Weights of a small GPT-style language model, trained from scratch on English Wikipedia: 8 layers.
Each number is 128 + 32 x the weight over its row's rms, rounded and kept within 0 to 255. Layers, rows and columns count from 0. Numbers have three digits each. The size before them is the row's rms in percent of the matrix's.

# layer 2 attention output, 64x64, rms 0.169, rows 0-63, columns 0-63
083:116085124086159161139181057130097159174092124200110160111134102123155143183154150115160138121118179043128122110114074156128124152133143133136072167135089136192104155100075141148096112131141138
113:127145065146140130093113136144074121105162101148082123158134135096149151146097101111119143138123149068085118166150079183131132167135103066131134068169132109048103170106154151088088127053115158
120:118136095114108119115150105145153095094149143142108069177191069186152141142161112061160143103088143114115104178069120102117163118108115130101170110127184125149077108142159148137215109112091143
095:102103160138158123154115132115124127191163153093148095153173149080161108164154147107095209137134077134128112118134067160120096136094099177204060190086113147112113144137146114146118104123073124
096:126091104140133070111161117066143101154146148116153091104109131187136142129129121196182156125071104127149102071113158093155127158070070117098115146085140188147092122107176187141104120153139170
114:113095145075075130166122145113161138152152129129081123131095132144108107157131165111098165115122139155152119128143107053115192172130144178161151141069115142172141110099089087158183153021119128
092:114102099153082094121133141189161110147151111106136150129144149135150115092144149154145077142093137140103203166103172097188097111139119099108110108125191127129074184042103148171099089135093165
091:128122130116142134167107113124148134144090152088107104159116157102132076055141170119125083155111181169151181165104126101078140178154154196176070079146130126090150107110168177156145130140144186
092:116152161088111180129087125125130174134149125098138145157095156123184122080133145133111075114103108102090102117115181098112181088144131079132076115040110137122142096174093119100178095072105184
081:110148092129111163126161157115160128116125120058148126140142104133120160166121131128080081135147079121120174110094166128086165163169126123148153144094113145130117165155197185126051136049099056
119:139144128116161141138153183096146131111154165104116139119157123112127109090217118179187137145100134107170111107089128057199106122111160156124076113122064088126093125146129195079125152103138166
095:162187089135098084120050137084140138131104100145125168117102124117108069113137147110176142156122130105174146097100173145097108124118111150099082130162059054139124087085075138151152103105116074
081:101082127121109123159112107093160102196127174181091086171139104107095129088089122170091070119200179150105109125208110147128141147115121083133117121156139127123138137218136104110128110134099153
109:170105169160142132106154142124130134159085125139104127155090119104058127114093175158129106111128178159072119108127125118216139142096065087154134067104108176108145147097073128112170119134101058
080:145152188152140129109135142169113084131081147073115152114167156125105149116136103119147118216173202167134186087104161121110147093159088141087195130191154126108142134109116102156101103091129144
094:118128178085139131105159169151087134140120105159163103066079128131123154129144114122186098113138114177171178042165160135115129114144120063124077127109106089185067144112158167176113105116132113
091:113154096157073154148135166081055132124104126089118135135184085179128147121119119104121133096119149134106099221173112146116078166092134160141159150057148137098100077093096145079093125145122117
084:128096125134121115134129070099151126115154138094134118146136078166147134069173131101100079128105169135112082110142135087043165094155104148132156099060152115098116168105150071097148088134108214
091:134137176153089110120115105173125166088127057143078065106055123126109092133131140106097125108125074191146122123101175129104173062135150196085108123126150111162171150128133168120128112092093120
116:165143072122120172110123114157147113136095120128159121123128121132108141184125145125138115142139107154207148090140128200154089095068141136139159154087176206119107065171213084123117101125134134
095:098121133123120151130078098094136156066112135162102101131081131223130128183147149119136128110143202097103164115138126121102167177149108102132131088159134075140059092128166167112106169062135136
089:141135125141156147087181145112092134129144106169109159126187131168136107107180149136124124136126139054217117097136136162176053175139140128169111130133132125092104197155153111096161148114193157
097:148129122150127172135142156137162162145086142134074114162125089133145110142167146136133117102106200100044098151092178088113073115143144177108205165138125138068135121133134151040140139125158120
105:159110117143126129108102162115146107133151105152080137120156165131151119117127175127132095116182119135129190105072131110190119186167146176125115225162119123101143069098079106123055092162142103
106:130164071171165181140107178123163079192135146125133148162135185116090117123177104093116180154107113164135114143144104173074084077180094162136165154175109127092110091169131092132135136127101110
096:128191155179125143127160144167107140112120128097147131043135209101137130175140152133088143160121146178131172136168077097097143095107149077076072146183103143156118115107176110114133123138110086
096:129123113160148124163101133153102184182114141068118124064129139066145143166135130120178098113137107136166151175071167149131124159071134080154158229181131129139086109114122162148095119134112122
087:150116128137159128124094163112168138140126126060104154127140071186155112140065140181137074158102148169046123141137090155173144122149055141082146144120161105127110079139149133109094167129169082
112:135145109112108148143128125117074089111130144147150129110177139121142107116108086166153123093135035115172123141173168131137147157071163189135091141129191076102109192146078157150102104174099079
088:129185134096101094097118097099162096116075123051123113142148122083165144097123124124096140134110107167115154108208127158110141150157153116178180111074099142078177128090129168183149161158166095
105:154180124097151113086181105130137118145104091156108169128120096145141144162167124142157155077106180134135113081112128113110151121085152083093133219141069121109182062110124105105171084156084154
104:125137116107081114078142126144181071148120110145117172095169159098121191111108189132087101152111158085102155113157142157143158094109070142116103182094107152103188175194136103102140158155117089
103:060135095139184042087125099119114125071169168088143128115156087154147121105177101104120092117128131138125107156145152137157162097154145165108116151097092113117132153099119148089126120210053095
113:156137120162104124151152164074092113115090155128143180165137151104102167155143129133102165175113134112178104166164106093125147139167052115146143159159098071067145122106113093074070189137175132
095:064164109114114135116121133113162133115103177116136065135140104123110108100110182131125118122130146161084125168146092141121135146089136149152069090123135133224132112120118124156121007131188162
085:150094140201103160135168109139146083174118137110093100111126127161123138126161076087078127151113150079146157087122182151083065104168046134119121180157129138138130165098163137161180106131088119
090:111169203129140106139141123161154165109142137130165158082112130134148127131110140187063141146132111118152134112106006135171088132168141175097111126099132136169165144111145117094101183125067152
110:110127165083167124128143130164139148119102132115107185103126140156155139124112111079166157133129126155115175062064138163079198116112073114121128142132114091108173187177172215162121157145125114
105:145185185142137116145101081138121122106103058098126194101149124126158098157134125135134112162161101133150054074110172103128122148146144139144142140155178076164166099142160096080138160108061073
094:073118144120140153097076122147088071164094151126100131140102170120037121109128084128189096088114179074063110070154141144117145136134109133118124061164143139166154117137160137139163129137165157
089:165119116139070148098102104129074132095117138180186108103127099112113175128144135204111156072154195197179140161166150111102121143088119138157120086140144133123106103106081077163104122122107079
079:209155135083146075133162066115064117087148133100108096099152139116118108093105171089141123146168129140144084109092120139089090182129135140128123159063113062137195137099170107099107119103141126
122:093132104120095106046166154122135124104095142120139123127108136106103097139082099125123135094175079103188098129129098102148167080120092147160185119151117112095129151158091125178059086082210122
104:149106165114189124070118120104080142092133128139133114131114090109118129134096154114119109150128093148119150151104169210114097184123114145059158108138106155107146229139102177134122184165114186
128:109137149120128159156149147127102143115110098163162181154128112116109106119135116133094085122094122153111126081109098087194129149068147081151114162139139205071116212109089077118209149101126140
099:136147084130135154088170095159142128143151207122141178143140102126114123167165137109183140060193120120138129080120106056128151089158151102127116062122073152138113114116162125088068085121104106
097:115164158100123147117161169147135122117137123140129075056110092153082102087085127082104120076123094154170157141132060174168118195150148133148170125110106175167128115153136151088078166107181099
118:148106120136104114133122141119097079154150104139170081126109113090178105157123162156097121176119071105110125127171157031136075098131173117022117134148100128116164146134162095153129088168155131
099:142111126187123115113131172156148140100085126131099146111141125133094070156117132125133118109113083140120121084123153075183104083185097100130111055150167101098146047142074123158090123103124044
104:129104110086165186149115134139113060129106110122148140102109126144195131168137091122094090128107104122141133111114015119152144046141078152134127141125102125140091131138157168138115107109095212
095:117152168117115204157107074162106142098166135148164118161160109125141109120141129131176094140088150109125098147094122127140105162043208135131096102082093122114182140180097090112176093096157107
104:124148106134161112068108094034182136166172177153111146108145122140144102094128106175122162110191171106134133111176109109182179091132176160077115147135175136075141106146139166120099116134124146
097:171155154164098093144117120139172207169077107170130116133136117120167109105087125124117132152139152181137105152116085140153050147153130125095118178133112114033112061082104118168134132122098153
097:118124091116126108218156097083140132070148130106146108130120156138166144130111130147157152139163078175100101143151143149166115179059162158104164102140165088097130184154094203149129088166156129
093:103143202130098169158135151149176143092104132093126167189099141082183121071144101142113135115143103129158097138110123079037102198118191120143106104111137125161130125109131183132136179110130120
112:139172165124150085109067101158121069102146125094132129148130123121134175171108097137127161122110108131147118129119164091115136139107011202145155088127169090131099184126112075127156157178111130
090:128106109121117161138063148105123115167096091131090122092161152123139090075140143117181143166206103080087145099095138130114197173135133174170123108139058137140174130082154118114139091081171117
106:143106112160116162101144060101135156128151100127172091131151095126127188131109140165124156124107142140185127161184187166147134105128129175093154169155139156212149160088166116151125136126173046
108:151139121079141123111124127164081141153124133105158128139125088195149123120146106130128134155191113109162149129207145139135068157063079095122160090152066134178119124118173078056122177129156119
103:136095090157109106123152123107181132112148127183121177130102089103155155126108135073095094141131140108143188127095133127133139153171165092022157169113116160106159145168111156194170137160187130
095:110117160115140145092091108098160136156102142145140104123135132137089120132136146177053141166149156114137174106141129114153092142106103077078100145160150152255147073106104140142168138173098098
114:122092187120138183087161142163114100094124099140160087173134119091118106157120111132099148091142110130049132163145147105153086113122125158160104160141089042116115168134105098199174142089080111
096:119140133138113071138109107144080122180118167073123131189099145110133115101097155127085134094126126179127064115145148112138132193140142088117076057099168163168141111161133107171127165061091168
101:098121142122112119117154111155061157144112079085182150121116137107088122184117137121114104127116110087103064187112149078120093146134083174137136079161088195153113090187151153132079128087088103